From a checkpoint of a small transformer trained on Wikipedia.
Size: 16 layers, 10 heads of 32 (1 for keys and values), MLP 1280 GELU, vocabulary 32000, 27M parameters.
Training: 1013M tokens, 3865 steps.
Each number is 128 + 32 x the weight over the matrix's rms, rounded and kept within 0 to 255. Layers, rows and columns count from 0. Numbers have three digits each.

# up: layer 11 MLP up, 1280x320, rms 0.12, rows 254-353, columns 256-319
# down: layer 11 MLP down (transposed), 1280x320, rms 0.0483, rows 254-353, columns 256-319
up254:141089086119101105086177129114167139154057132122109154172137125124143120179149132131113073168123174144157154175159173104108178095174137121118058146106146128183096139197091151134088114119091167
down254:118151136032138178121126139158077092132087169126120129183107132142167150166118116121168112075140092139047143047150126116144176106113134140114135108082090109151184086088113155071129132139154092
up255:118129173161154127124156113165094127109106147141124165122145116110146166107172093171135135181149161089144131161139103110109183165181133161114161168114148079107067098151146100138096127147142141
down255:086171131129095153152154141108166101134162140154134141163160141148090157101133143143067118095153114150097129111125138084127114105158139141137157120144152115146131107102049160125123133110118169
up256:144050131118104109127119088120125147138088171194090112068185057095119171146152120078139151160079124180156099172098124099155187091117163127057165111241113097153164157152120119160068127115147117
down256:121079101131131155182158115154124173139143150128141110062117158107183115129140133153096152181130176157089202142106115177172107115083184170214149137121111154140107137149149090193107103109188132
up257:118123052105126121140088135082119120112121118115148112145144099123130177181164157122192139099090145145104127197121132115113099234150041045119120149089080130116094049164114115098119158110126098
down257:117120112104152110187115130163133106151133149156102078128163184178141143136122086084207080066078155114135139103107143120095130148159042103071061165108098125133163185156108067120161135086165103
up258:139074134149129122174154092152138130097139155128166141121101188091092130149176091134192182139172135157090100119091148075076160111117101089100094163145119132142130133153153144132165168159132145
down258:076109077169131138177089216161154172034156074110050123124123146165101197109059117206123151074149113149144081127175120160168106160146082145139100039098093116087185094095118173099137142097119154
up259:138157117128139171158208165140095093096119135092154121125106097138153112159092118100181130133098166116082105153135115182137122132054141109142159071159114142124122125135143150152118118148111134
down259:100145111103131112104082147155108152136124104191127099149111117109097095084118132164172055106145137103132098135096151130117061070149100135127165129081132131143128103112088099137121097064092158
up260:096145182156132149158153153082126081153139131091061159090199180111149067097143088121140174063126146088100144182120132152132136115115108105127146075098140136162109116104100193127086138097141078
down260:149125072145166156063151170134149143105139068155161140116129173096137197184099145065211159135131084185155141182142103141103116043140138129132178093108159127050117137126110141111128147134149097
up261:177129155058183112143155220162065151158116160067097125141100188148154137088140128097134145127133118120152158132134141105113170146104059056039171081089169125110095167142122151122103079158174127
down261:124158140133115085151158110160127106145121158085064129109118132145161103089112156120091126098175094134081134114164121119096032116152044135132159069157133167140140152061153147128089105070144098
up262:122114160115149136155109109146125131123161141112139148126153105144095161143098105125160156122129110170133137119098088110157075139133171087106139121112078199125110145115150133125116191160155082
down262:156150142156089174120153106114189075151123103130182088120160160165136159083171128121150123149133128109123186165093170120088176091130097139146144117153105146093111116139137143207087121082122162
up263:102110098143102175138143124193143156115128150111197136108153109151150167151091143138117120090144096120107111117125041093161137085131154112096151126128151154134148141177130160127091119157148145
down263:101109107140202132129156178117074149147122135102146140186149132153183126097129153046136154091121118166154181129141097124068094119117075143154139154046110116206133125123149143124099124101149083
up264:100081078100077137098157121099158104134080158152153102146144110130189136132167148173188145126082180121150128066167129122133138190087157151162070129144123207096182138122142131093087157137119142
down264:079150149133111181140188111117082127085103182147135138172089140168075149163148099089066180076142175134086083110090074088134133149133129064095143089192148126184072099099111162181110133182160109
up265:135113153089151116066174098176101197145084163120061194096085129095104137117153176158149153083161030147143106059174148096142144112139179149137140143178142135144085135193129087120187109160042164
down265:085130165087154140121127180181105147127180111131165152125081146154116112195113121145135141096191123117153097147089152038134111119097069131149099086147118120132189185090110119104069113064199084
up266:137153123085129130123144130109106108089139131148150148126083155132154124110200125156120097074106115113163106138090106119136189091131125126104141124103071080151119107198074171097090153200200103
down266:140088136179092170133142129107159112080119172117141169092126157156174086180142146154152096130211127102085118111092149077063106128149102165126135130125123119147074157107120110145135075207092142
up267:152030082098122108122094168092069175120137129073142064093114134122143148115178151140125134115133109114138092118136132152131145073068158128167101142151115143150114110181147183169123115107099190
down267:141128153081139107116184134184175099097144151206122144116111138131065073163165138114152075101133112162099096154131115097024106164093137081118173121130116127168111110102123122089104078135101061
up268:110147140123151185114132138075114140110142063144116073114094129094157108127122119171083145110148091101102095070164136136167138128169101098128144117124128187103146097068080124125099154119170087
down268:135163116154112101146059118150168130123117129104148112096128047134141055062139141066104080122178140132148130112133155085087160130147091099150124150144084105099104145098111129137153165093149126
up269:068135195148145106112156106112115152157123139176119106106114080162124072178093125148087132173130117119142137171142129135150182170152142122118119120170156106136083142120099170160038128071127194
down269:130121102140150067130121174120070128144099116179141107099103109116123153160128072115104099166095147152135126123147113166134122050156129115192152188138150112104076114065197146102129148062131083
up270:104153063118147169119151088123118086161129116122099137076102165083089114086187112115125121158118111151081131135137153136126147144098162163084114115139133154109147121116158170152085173093124091
down270:112127104087139157106077072128102071183108112162101175121156158150128162097136094148125109116132125100178139159082130121130159133122131169057076142154098132136142076082112190166131181163158127
up271:109134127126089132145108127122126115110118100164159176069112159122122086112117105132101164149148107157095134129152158114074159095083102198160159112108183148132159157110115141184190217132157147
down271:152114156121127085099201134148142104121109149112119105145108095085138153145105114143122060130130061160081147171169146117106115120096132128174114098102203119128122153192127097132165123131125080
up272:135115113114082163175106098090152127140143140128120090136151124143055117112141164118180093127132142159121165088109148165173164052087155128102098125154132100152123059102120232124140125085144115
down272:135133182150158127075142178171102142120087153143155126103139090094116150121149109182146174100135115116148137166197128108049138111148140122090191146109145096135095173133118071116143118174194145
up273:169170079122095179150171113122122157154171134104119146121155113102130152151144124130153135081184082101125129105162174161156093147162129113134211116106073108165114131098097158138125191093163139
down273:092086105134104110145146157119134111134101166157133167128136131167135140151102159125095179172151146108147177114093138082130148097194135127139118144142129092099153161078140128110176124144073130
up274:102113068137181119096080072110085229119131130134129139117109112148089111167146156141092150119143136143115103155125205068107065117080110148096114082072161114081143166109124105155154090160105138
down274:176120077128118132150065181116142102118126105142126109133115148202137070128156147138045150144114109150161168099132136158136138112092153130191088142130124133160099113171109106136173173133140126
up275:086123134167153134128155156091112194087141136119143137146116136097162115112113139097114110068132150108117083169120157084118153148141112106174116113132159116131095084117142143159059095171134160
down275:140168078084123129147178138098067133143105092104110159129109141091186123089089096151040108138106166167213122085108134113107128123133149158187124174130139085139097163159178193077154158117156136
up276:116158142116092169148105116096147125091170153107146142133130130139097113124051164138161121101136074105179114101102130133095145132075063133061170085114053163155170095158127119155130156170139078
down276:136168102126123125097145161162122110121109078162133126081169154135139066147085121166123189160118139164158174147104090096158169139153091172102137153116144113110155171136131065152136090209164160
up277:115146160069125135107079129129059189130135126179114147147138124119144114171094088137044125142061096071089101208136136145182147165127148135129176179126138129087128140151122128116127161112111077
down277:164121084170131114147139143149118127097119062097104140171117089080178102130124131171156098180134182149172158139072075125127201131191117093143122201135186140165067178054185107109141142111143178
up278:099099128143129130094091096136064068118112142183100117139131173130129150130120155150169142190132120193158166074162151157154141095115102160079167150145175127141099158124094097058130178145050135
down278:153137124148096133105180136116067099092126100145134117133113085091106057173133109085127104197101118150175158113115167078161167129120186123085134159106120064126150117124103109078127172071139137
up279:189147146094137160110132086144097121139114168135130156156099131146125150110202078132128113172081114093129108206154146060104129111162129138124157069209132143099157147142162125164174175101117137
down279:057076133108165132075165070119172048094164122141141111076152208119138129122128130138162136140128124094139188195163127123148160167110092144138099122093127153113106135101140142153143081132112093
up280:125185136154142109105107180113142142112134168125126125083142074169136144138123124144152166114176112174086185100155113131136202144099157134110185083135157158102121103126117061157127079161174092
down280:134119178179120059130115117128168135104060125119179059065132137136130040116114146115130116055164097215184113186090128121064187123088188122111108124137159115167128134122104137029171097152068142
up281:100135084130145092122177149125105111141120116125094144162109152078158052115125141111106115213106111167167147142136157151128142140111095158104137164100130118135173135093095141144123134154153098
down281:110131133109048130172152079159113122114145128161182133081083152184178126160155133123114131085136162072047146133195131100111104129191160097123178131152120144143090144116129102113149053057135187
up282:086137163194101137131145142106086082104134114116128057136103110146147128100107104136062093141110152141190091177167109148113109082161185161137114128144172131133192120114169114152094119085139156
down282:165110135070174080166111149185130205112118195124134135121172087122117133194137137150108105141155117126070103115091099100156169166096125090153127075108110086172153124128160100158103130106132080
up283:088104137117107126161101111127091072086138108134084134132133157161138157099108116113112178184162095102186077128137102086094122191139144154100131106101179137144064068099118085144101141101109149
down283:147111117094157099108115084097200151068143069128093072125135123104162122114121113119165118193155117101171130125153084105113108078105173154101190132161140114155092125122169068148081063144111070
up284:094162153148189167089095097081177166121077120146125114191124120135084156154133122145158053088087140062147079156112143111113134095128125152119106073141144136114162133166089138106137091196180128
down284:118129092147133159133112151116092171147112097102130124093131133117120119101166101087132124131097196140103127148119150161193139124138187113234168164098071173182099149162114113143093100072154127
up285:135157136081100187070134120138109137185097075154094146140114114094101161079123148139098099132151133135175110183175146131151154134077103179141087124118126118126146147151124197164164126132182110
down285:149126124162106074130158129143166107140155145082127140151096123179129074149112114173151176144094153124123135136089096131120130116090124070126139108160213181109122071052173115094119168164149132
up286:163106125189065100071109124139121136145119163107152177083100122127115099079075142091116122110084129132126125136171111132133140143075117137140113108158163092129199165152142085176125087158122133
down286:135084116153081187157126098139151137202127096105157157083130148191116106099104155160113135154084130128096131141128112151124140109129138144151046120125125133121154130129119070124159097119133144
up287:099071179103098127159083165104152150172071106157069185162162225061106087130140142153125167081159150087117100141146167151190148128141101166120115204177121154116132149108155170131143154115115121
down287:132120173148127116111113107126037162101110063152152056082101106148159124097145125119055082113127103125143156151140146139062121118115199077119092073099129144075129095089109068134150114097126144
up288:155089116160156127111143147123142146082145132122059093100145087143117141099212150074109185135143097155127128087078140206139150090105121149105155110111129100154183066095157081128082122157102173
down288:139132126150104150147133143144118142179099130152109092085132095066168083116163154189159125085088147088177083154159118087157165140165164115163142188166139131110098139088123133110171155131126107
up289:124139151102098108130152095150124104080157148159114150175103137143195152116171178077122179160104133137121126110118137057174175160131140113127145136112150125148101102081097144107058188123127164
down289:098100151152145150106086105120131124165135073155118091102107105135090098093107113118128099124125092105072126176092153186096084070119152150125093126115082136099102153132194083113175168131107130
up290:125110137080094200126128125093115153120162121135144149161126110154126185171087187123117129125116111076104113115165112121110063114084019169141095126108120150097104161107180150136135187117078159
down290:117113118145103099103123116145142100169084173138112115166075172148076135098114111061131102144146119133178125169077103130088129149072112165179116144108183172083119118149203113156133172117106090
up291:126103076150212117111186183190148138095169108128154134183128085136127198109131078142144152132108118074171122107139107090136096173103113097152107105104150079110133111125147120179106155122144116
down291:138177145091081102130084067109098193095139124150154097102124150113144107150123113114098129146155159133100120159117106137118126119166137163124118133101132127134189151151064166116130098135150099
up292:168180125096181137104158149113154122121165115175125125108092153190112121141081083072145141103126124161071086100092165072123129109172158128161155100120184146122167099149117164119110143175098066
down292:143086131167118130165138109126094122162118131088116115086173167141106151110139121145112149221167081102129124153140141137159184118152100146116137129104076132095106103167047146221112156084126061
up293:127163146092123118093120067093105169132090149076112152111081148065123147174134146203152148129131137134184143154199125157079094139152090153119128157110125124129091139124103105176097131111160187
down293:133100191139067144206150126175167110160063173130111134164118169163170053088158097120144125136123109205120121091143156150115138145149132094118166128125108139157095114097133148144143149155093156
up294:075115133120139119083101113087118139136117110139144163117065121134116121128167121125143112046112143198137077099140140128194160117101090097160141146070153115115098167153101129206145115097112241
down294:136125116114150172116123168138132113120130142109107126168152131108129093145116085125104166136131162061035129133118103125120144085163119142121095124127168101197153117165113143101081164167112167
up295:105105185142139127128118116141119122119119122133140121144130142125138148131151128111142131097166142121107111133211105110154118192085101143107104132153099133154082171136107095151195085110107130
down295:121110126077132136173131145133183161145114123136113106103111099144124096065145132124134115079110134111130151153130164140141073156111112158148131161091165122129105100109165099161154102090090181
up296:068149137158069121127102120116069085108120148164092095066149173101186106104136210130106128067176149131099090148129174160175170122125119162054100108152144162118094147146091129173154124129151158
down296:156132091088181114141180072150101098147065112129139110143120148114119146133085136123152114151101206128137118133116049100079155142143121143112162130158165083114110129138124119180122118126053172
up297:095123166182143101150145158179099109120123081173141139087126050122141103084199126115129139178140170160147135060084187116082065133126137139155150136135123133164118154103135141112137079140098111
down297:126166102187083106089118133133095124116164086172106117156113106143169133156197106122084146141164156091121097116105127175157117153172124119084159122100115157173052108120195107117157105140122123
up298:206157133146123174101113156122135123106113143115112041183134135109109095139163199036059122077158132180188213117120155142116174131159124121145114166124165133134167099128094149152131110151079109
down298:140093116090133126151094130148187176144091120128153111181142167068132129091154160213072170111159113147133096157091154146131130159101120100195211118134155146158145105122069106163133164081152111
up299:134108119121168110107087171100158129135140113169097088187044161148110142127087110129144123129135085134154069143136156129136122128106121133159127140094130172094127102178121175152118112109115138
down299:180165147104114093133144128130148139104166115121122149101161125128128105086095104099125083102077133109120154158120083166191096183184166146133088164143137166146139186101155128115185161146131135
up300:111171087116148138087090112153073123134099134105106151163092199105097136176163140128138188149095104132109122096150069142134078138111126107149159091147102131069089121112074139125109100173146151
down300:110051139133128093184150142115137128147131136109123106153154104139109131107181139137102113091080143114156119163125116130166126110093140098149131132106174087178160130166140183158157149095152092
up301:152135088149124140142133133158150150123144186120107119131124172157117158096135155116124090096122093068126161039069091150138150097091128147168093147136168158152072111142139124095079147084186179
down301:104120137124156105126114203134081137170172084177161142140132121076136103120089158144125175167114125121125096154157119076053125078145099131039135164129175055167123118134113084075137153155087147
up302:105153141120200131146115177099137135120176139153153152142118125149119114141128136101085105072140114143180198124101129092148104060118088120162147103133097102120059153157160134152103154038175147
down302:113115146209195129154129117164150109123166159097169117105140161135071058150100081216102120151109125129120075131101099104112155094138068147163098137141173120057132100125176124141041150137132165
up303:136055114162092137152097183196097121142082135136128117104116165125148076106089162091113099181113188089094117175159151149088118102085185144127121102132127146076099179173153132148076126099152091
down303:116128131129158116091148054128136161108047126131078130109065126101130147097224125128139159129107186113103119105135119092157112159158127124117207115176117114157147171131108129143113077119135214
up304:159106069126143114073110134099194122134160144126099118142070136122146122169180179111151124095101134069166159075161113116101167171114088142101096113111225169172109083075113185155090123175116125
down304:128103160113099089121148132102138142149121087183119066111170137136127147120115083159140088102060110119137082159141186178106099096141114100191129140134067073119104174135116079131161191056101095
up305:149118101103164137134192154119131119116121110094126086106109135106154145097137116146118113120124143071095197122127166168146111110131148095146067073147116185100195182172110109115136126183195149
down305:196100093124145105118178155101087146110060159103113123175105125140145138173137111040157180186140072160114076153092125134122137121140146086116129171161159103154115134129120123097182186176088101
up306:133112164100187173099110101184136137067145143151108162084152146132111139153120161140154113141106151117122175088148112133117126156071106099103161155156114118109062163141176123137135185184118104
down306:184140080102064110108167123115151161178119075172138102123139127105130104127147144070129167151139056087075085098106118145155120111136134131118110126114129107186158069123118132119094135125106135
up307:133166126123157142144135159111137166075125122110128184114176140105149117192173142134177147092077080117145125154126030165112108119080116128176149147130170153078087110128054146090125112132068115
down307:194111118156057127126154135102110085110088087151129108136090100184138127067081117122159081099102123173159087142200108145092112096156174161118137023151196083123172120174161142132081100131180089
up308:116116081163136153110197099101156098139156099128133156181092139135149087119097113136131120107062087097084116108131146115115115188101173126127107091125150154081151190115147147119077154142075095
down308:130127136113118139125059137163073149082125099140135131115137117134086137174097144104175140130192148179124095126152124104102146091112091159160088150083145085132107161141119131107119095198131164
up309:114144143166100133135129117137192102113097130114141058129103121118115104178069104148143190105183074160128120181171153124113105079144136096173115146152165057100137148122124159128139111108082115
down309:118103132113147107143136170113133105149100133143098120137113146112165111072126150151132139103161132119110129176124109126142139133115141103081156069112141129191103146135134178071122174153124130
up310:158137152159114120092108109140105137142171121191178102177146024166137121112110116152114149116154156091140134098121112146072093116107171184172078095107103127079081136171110095115107140146119166
down310:095097129142135162158153154091139156131108070173138117197122127174091073147158145112143090048149092121145158160147136129106110123114123073143083163118040123104128101117121082157116163143186077
up311:078166065121048123171101212192159079123189168132126057090141134110114173116158137134135110129132110095144105169131119061113112193142115183106179175132121138046111108071123159122065130097107091
down311:113161125104183112104108107182164156170119145113149220133100070164123117094165151144089127084061128085142151109161107142157138100151084094098104111168064112142164174138129111103127053125122122
up312:082068031068196125172155041153080168135101124067079147085096132174079186089152183130145187085125072089127138126165076130144153099140127137114185145140130132169148155147123162150092108168137096
down312:129141150116156143202111118138103107171141140137136131129118093146102175136161055098140166195127094098126104116116106141113062132142146147161071168160115172109077076149122072167120130138141125
up313:101179155141092163136112168099143081087167170115181132181142198080119207145147136116110186114133137127153107079151122127112121118076202118142180096114151159122144154185156103076107165084136151
down313:135121104113163114170120088193147115178130173133081132132140122167109130082144101142127109129115146122120141142116121100134079131096166137129178138093081119083120112098130155094124063135134079
up314:109143100155109149138159126121143177123092121079146143110179103125106081138124147159176119148133143103109102165100143069171144119153159149141123131135141132112142118133104112105169122133090153
down314:193180172115126135131130104090123174090128145140126149167150105163136147148167147137138154105145122087125152100120088105149101157080117138082185093165130079166126155136094143120082151121154122
up315:122094131072114150094130152154111148070064160174119109123111134095129158134173167104090106127067115083150141097091116237106147121120173155175186134068098120147163140110112108109117103121126096
down315:113105122090114207149123138158094147140142157131135144132130146123138136151152116123119122153167183110026117172146077097167153163153114083110066089137135097135166144189084135095152118115104153
up316:111127094097104096164104150086122127127101159122148149154135120120137127073098114113133142092088074128131117129137141120160135147094132075095146079113161187104107103103127131096190198126105111
down316:129102119101123158113102107134166105075093154091159108110087094149091157162128146121154126142153128147048166137187147101140120133110111140134121093132149111121072142075120124141128090086088094
up317:137183145136179157120100143124102132119121131088094174144098155139141107104154148178119157163132132150164121164163067090123103148100120059197119041076103205101139111096146164133148120106062115
down317:144147126133132081163111128120112112203094107127137051163139142131146151138102117097144146107108141096097115146114158161171104122123158115109153148146113144184155077150077155111131152133134109
up318:088105099155100127184173128068131133090100097111110118115172112173149154147112101111142140113128149163177176096153096103063131148134155116153145121107127096080112103157193093101153091169196148
down318:122152194127108092146126140150129108141176142125136142162092125078140136083112137171116134151134184137075093204153103150147156114127054071097110125150073059093125105110122154139136149155166087
up319:167127127050149178179224121149090116070150140097151187132137098089060153128123191098114187144134118130109121131144074113138097138164124073160127122126155130078125203145231105174136134167165128
down319:095120092102113084113119107113175156133119129131099101148130104131073130131073104109088096125106146097097126169086149157154150109114158129125137097125138102155155181104112140161129168100081136
up320:147053197126123128184164154110121128126123153142102125150129191085047142125094085110146083128150184114129133090158121102110174098107108126095097137161121147183179121139152185119110155201143117
down320:072150190204118154066080082137147131130111147105133128110156148179149134106133115095103153120092100112108179180156139145211086143092091095138159123105117109152116141165114128105158145067133112
up321:132129120117164094153086141154156128103081125133110155098134114140155108130145067083069127083123162124151041095085082199152127062085166168136114136176082093120146195129138123149150138171130156
down321:136156117182148087144182112127127110144182173122162170225143077121086182103082096110159138112121122171139145136152103115113131111117189132111123101093133040138118063119124200176137094107177106
up322:116146090117059058213106199122077139118098125157080178118093106189133156095100128065128138110126119155172171131074119082133207178120101115167138107130125126135132101102117118097106149106185133
down322:069096083129139191116130098172125126089159080117092114144163134111106142165073198140117167127107110080207160087107129057145074160125136089179139093127170153147156122134116094168090118075173136
up323:084102091122144219122080202147118097128065139108123142146173113147151151171055188144123107118122111158166219140121124098089111121143097128139141180096144112109137168123129126102110122098132193
down323:090144119087093144169106157105139174082166138183143071167147160099136183088105117044104142134093111110153114148107113147134133141090116034113066134156141149115149150113144172128144140163057110
up324:144151139123128162154091119121103119116099117172123145173103144165111145116073139154137098129066125157143142118148086105119129091148064178168071095103190136080135219189201144128116118145091169
down324:120111148101141116122166193142158127121114090151108106098144048101131147119175179157124072183140156156171171196083142107107158100137130129136159111151095142127162016150106122165156163113161151
up325:172162174107161174151140151143099146122139136109119152171175147173092125116110163121176151093141136120141132100224067138113122161164102103136181121166106163151128166146120185122092126093127138
down325:129077109110065152145205091113138131090196125130085078122139107042145130143107159152089155157110131113180138209156183136148099038196161099102128121145108106126173082191102051107160154130150159
up326:121142152092056125171193147145103127152104135136197101100141095196154155145076137174169111121228129122133165198168143116125121140059173113200142151143147119106121103211152106124127088107090136
down326:101105174135160134064175119089135128120173157132112149060121099149140125159170139132136151098091114117122156169170084203136150104127109130107119117163150147125142095209169140162138123111135172
up327:087107125108064109170115146136095168125125077110192159186097138148091119126198111121119124131102100144170100089173110129126155190076181083148185093176181146150172092058089059155113097121133119
down327:068045160174115104109124170163168155084110083147082055207146089130163141152099092093197128164148096095072150125180166096125153109136106137155140142102097125157105116118110142091151140103145102
up328:101114135141112126089106128095152121122157084114146150130112116124162088116120146148152196121134119182117129107105112039111182084129066170140058060081135080066160167113116119127162133114160165
down328:138130199158144110164113092083080083175155155092155114115085125114051116136109117086111117130089088133134086134136113122135056125127176060082155160133147166127100120101120124097156129149161124
up329:127132178165129123094163069126195139091072107150119090178126093159094141144165143143127099132139109118124121166097126137134165106125125113071118133121074125110100109118166095167161122206110141
down329:172119159123163150097123153177080093124161120120157170095113147089130140096099120119143136126093174176141122133170141076147136121111153128169124092180165093133153150131101186084122104102102153
up330:154108073099125159138180166101098177135118120085135143141133103118137122152177155074134139089136131104123143147131229157103102066140186104105111067150097141144151149152113163111112132092142107
down330:149097142137119123152081148167111054109148184124119143150140163133130105109058120093142164160132113142096199082093127086143170154156105155130174091131141060112112161218122181072103115085121151
up331:139120097139105136119052127078076059028110167142112102151143135144164056052098081149158128107107139119161149125135049109115140113181160148173163184075131144181129138088089170135124135108126124
down331:107108156114123154122060117135112103149146100168122108185154060128109094158102110160188122185141138118137105085085176130117169179138161141090155121155098120127158149164110125118129148089137139
up332:140120108135110142134109139148153158105105098121111142134133136156126071089082168118152134143085171103154134192138116160155120059113129121117061117134098141100156150155070115081135126124174123
down332:073192079162110130158143120147127088127095141129180127130124137121179128127160117117127131141114052106146111104160083084119129172183178117108107148121131104165067184098085142118177135153135108
up333:114018175191080109159099095121130098133157106161158132148215091142169164144133092146132150063119114139129106100115081119133104127141127104108161136149139098086128106129064110156086144127125179
down333:157179141069163118128200138134094098114116147174135115149101167103139125141163094105113140088155135135114160145145131120114128130109150110163131114137152155148099125110154089098172157124083093
up334:147095114099129171167125104171135100175109075184097064177108130175161128124172139154144127141157129124161119139133127093134087139055128114121099100141133113092146173143077174170135098100105120
down334:097162168119106067139131092191119090147148145091134121101159137127139128147113142167137160164132131094092132124158143115158124141192224158146165113153084187034150174082111138145126148090081185
up335:137158095077127135114191130193110095141167083153185178116184045108169105086117132192106087102079144097161076184109211152144162162144111121109135125176141103198160092156108196111059136135089077
down335:137089086140136135190148089094126147079139140151127130138100107090115093165180147089158133030083120107169075128113136103150109152120104109132141112151136083161108122155075181138126193140105063
up336:119085115083108177117137101129143156058133072154118078090106166153192055083130146157081127089156112139103126154130175131151162127118109093133126068075114116174085121172158177179147145138074155
down336:154141107104132115161122162119134143121136108129109150110135097149160126117128110108154129119135133160110121207152140158094100112109145160115055140142113153121128127082169060142154095140147126
up337:166131140080121089192166139157034099125116134124095108082138194131119146109150133109106078139135071125108159143130134117111084085105105096168177168101145090126109089158102113127170144104154195
down337:201134158062111119122111104169134126138148087081115128178129182109126120083147083128149101158147186160132040110131135166093052130102084118135156101077141149116142102176125079138104150097194147
up338:177207060064152148098111154120140110139129122130070128181123146077112193107148139082084123164112165152149102108200107103083145116147182097083135164081132135158135122093094163140148133114101144
down338:133113122175142118127139163168134129128112095111141149074094134088133134130133128144106092071150080150109154131121141109189144131123117094122145106056138178132115120126193151097184102079088179
up339:065132139132108132101165131138103097091156066149215103164155095169084142134115127122147158067122121145121089136135083084125116111071140157159137177105096111124094126101105117156094153169104136
down339:054097130188133090078095137153101130105106144036194086095104139104139191146053157180122071126102097151126172176123150104159128150080099143126123134201094154152168176075135065098131140113142194
up340:177105111096145152137128123152115151109105117132117088075105125161135122061107126080079115091136168091130125157037142154136119152070153153091123104147112192163147167142121143127102150094166105
down340:179133133146089147079127143127103137127149144091189136148179091125071146142136121150113061138153124130116172111152094117109127216114145114158087105109110119087079149098162117126117114106045162
up341:119150097136134156107114140185137126105164126184155198115113173131149096089094176074118109098168184174119162185091141133167178175107171106206125109021191152105121143122148099143147105127152184
down341:113177130142150113140124168112130142075169101091142124128179128150135124143138139084110120165105140182128050126136085098132109106087089129118136132158104148125131109087171083083125108133122121
up342:072129154068101109099177163125072128129173156098154134118147117095116149151121064205134147127134171079145116149161095170127166135150145158107137135141150182119095107118102141082175188134119088
down342:080170095098151084133083118144103132120087040169134089110133101120126167159182141073123123137134107187159127140112130120166061064162204146190063127128166067153161121197122162097127104090163117
up343:070131156174132171104133119141137159101097129121108162164137131058102144134102107154108108152091148173097157160111117103047103139092108151173093089070132101110097092120130158127098184113133108
down343:171168133115129136119118168118126157137143144177154083153144162143093117136165167137178146142164102141118087093147120106112197083106099069115126142186090102113158119118087148113147128091169142
up344:116171147135184084143180113127162161107122137113083118141129112086172161148160080083110103165131111072070114170152092103128102121085103153139146101182086112104109139132178113158123145148159121
down344:119089135120090135133122189136111153136127082133125113107113110086129128098095166132126150108150082167127125143060168160169150142101165091099145172094111118145058114114059151151121104119141174
up345:082095128088111133146138129114155082142124097146168160138125100135158190121129111118121118120136174138141145174153164168140146136166123158096066149129092105165152115011120077138103133189130138
down345:187128150092149167169099166111103154142084073114117124136121164141095095150095122129138178170123097134102184136141071119160101084113145121111153132111186122117114126249125127097147109093102118
up346:169094135091086095161135106088125133198077089137059124141110134121103148119181097155071151115096144158112206126165191094127185068106129100158126108134119114081145167102213136133068083113128170
down346:146156084116136132174106179116160117158113134132166164110146122122112078170081161126148183113164113158151146142104150160050163188192137149115122119081103157096152113117141109141124164095117110
up347:168158134107157094138108117122115130163089098102133104124120120096170071155118148134121128071172136127155148127101164065149136173100089145087169137105113096094133116098134067179159165130094134
down347:104093090138126147096125165109149152092106133108148162119135148169074151143155105139089099136211123096064137124106110098184117097123077086122158074114087038091156126159159150074113072071079128
up348:122127117156119148132171138106119111113106127123093068167086172163109108140135074067153130135171084052101133144120124128128132088151100105181127119122132107140142096135140180114179170127086144
down348:135114140115114127115069131171146122132110125149163154114156119073093128106139026141160116115129090131147145105120188123079089069080136128157153157124126074107131156106154151151070085065146118
up349:125142152134167161136172166151179143112116105153125137120147125180120144100174104156085062086143141178147065078092102102115174126123126159113163136163136149092192084110116091130183136155115122
down349:103162127165105193125132143052144100153132133097127088113100193164124135106128137139152139159154106105105104104110122178103144153126196158184149105156086096118130113154136130101124085076096112
up350:088088172106107113148118163204157124122131136140132065164105111097171090161114159165148138130135131158110065192089141174150144142092119141134119121078115193164150149092091133122196192060176067
down350:115138133148119087099158135119143119135115171135111116153120171143096089156136080144150142182150099113130112159109123087203099141127195121095083160130090074166106132114149117153131174112167152
up351:118098140084107119128108145166071084151104146118121110142209122102127141088155165136164121123087168150155097093119148138154131188132159101079109067096098136097142160149165157142145135060168123
down351:115155160194135110133161150084123091114098102121114098096105142130135123143132081135062143081084135122080153158154162147129156116095162118133106173158117128116099127160102141131141160143109192
up352:162109196109090086111147184121111062065199122166070065121136153106130108133106080114095096114143161074143182175140151157110128129123150083118116134133143157131155166200160167135177124093181156
down352:126105106153098122118162152164120162092124169153123117101140067094131168108089124103133175047070124178099091121134093159152149160156155114086170141136079121120102106133153120138146126072141085
up353:126159131131115060122144111126139117083134138163088084133102118130139155083151143139099125170105099100099120193163121077118090083133115126153127177143076114152170169216131123072156106098070082
down353:080088120154094164140133141113106142131101129148133161107154089125153076171131087148094122086151143129172097060138134136147078134084148117181114086125132134147137143100107150151128157118168147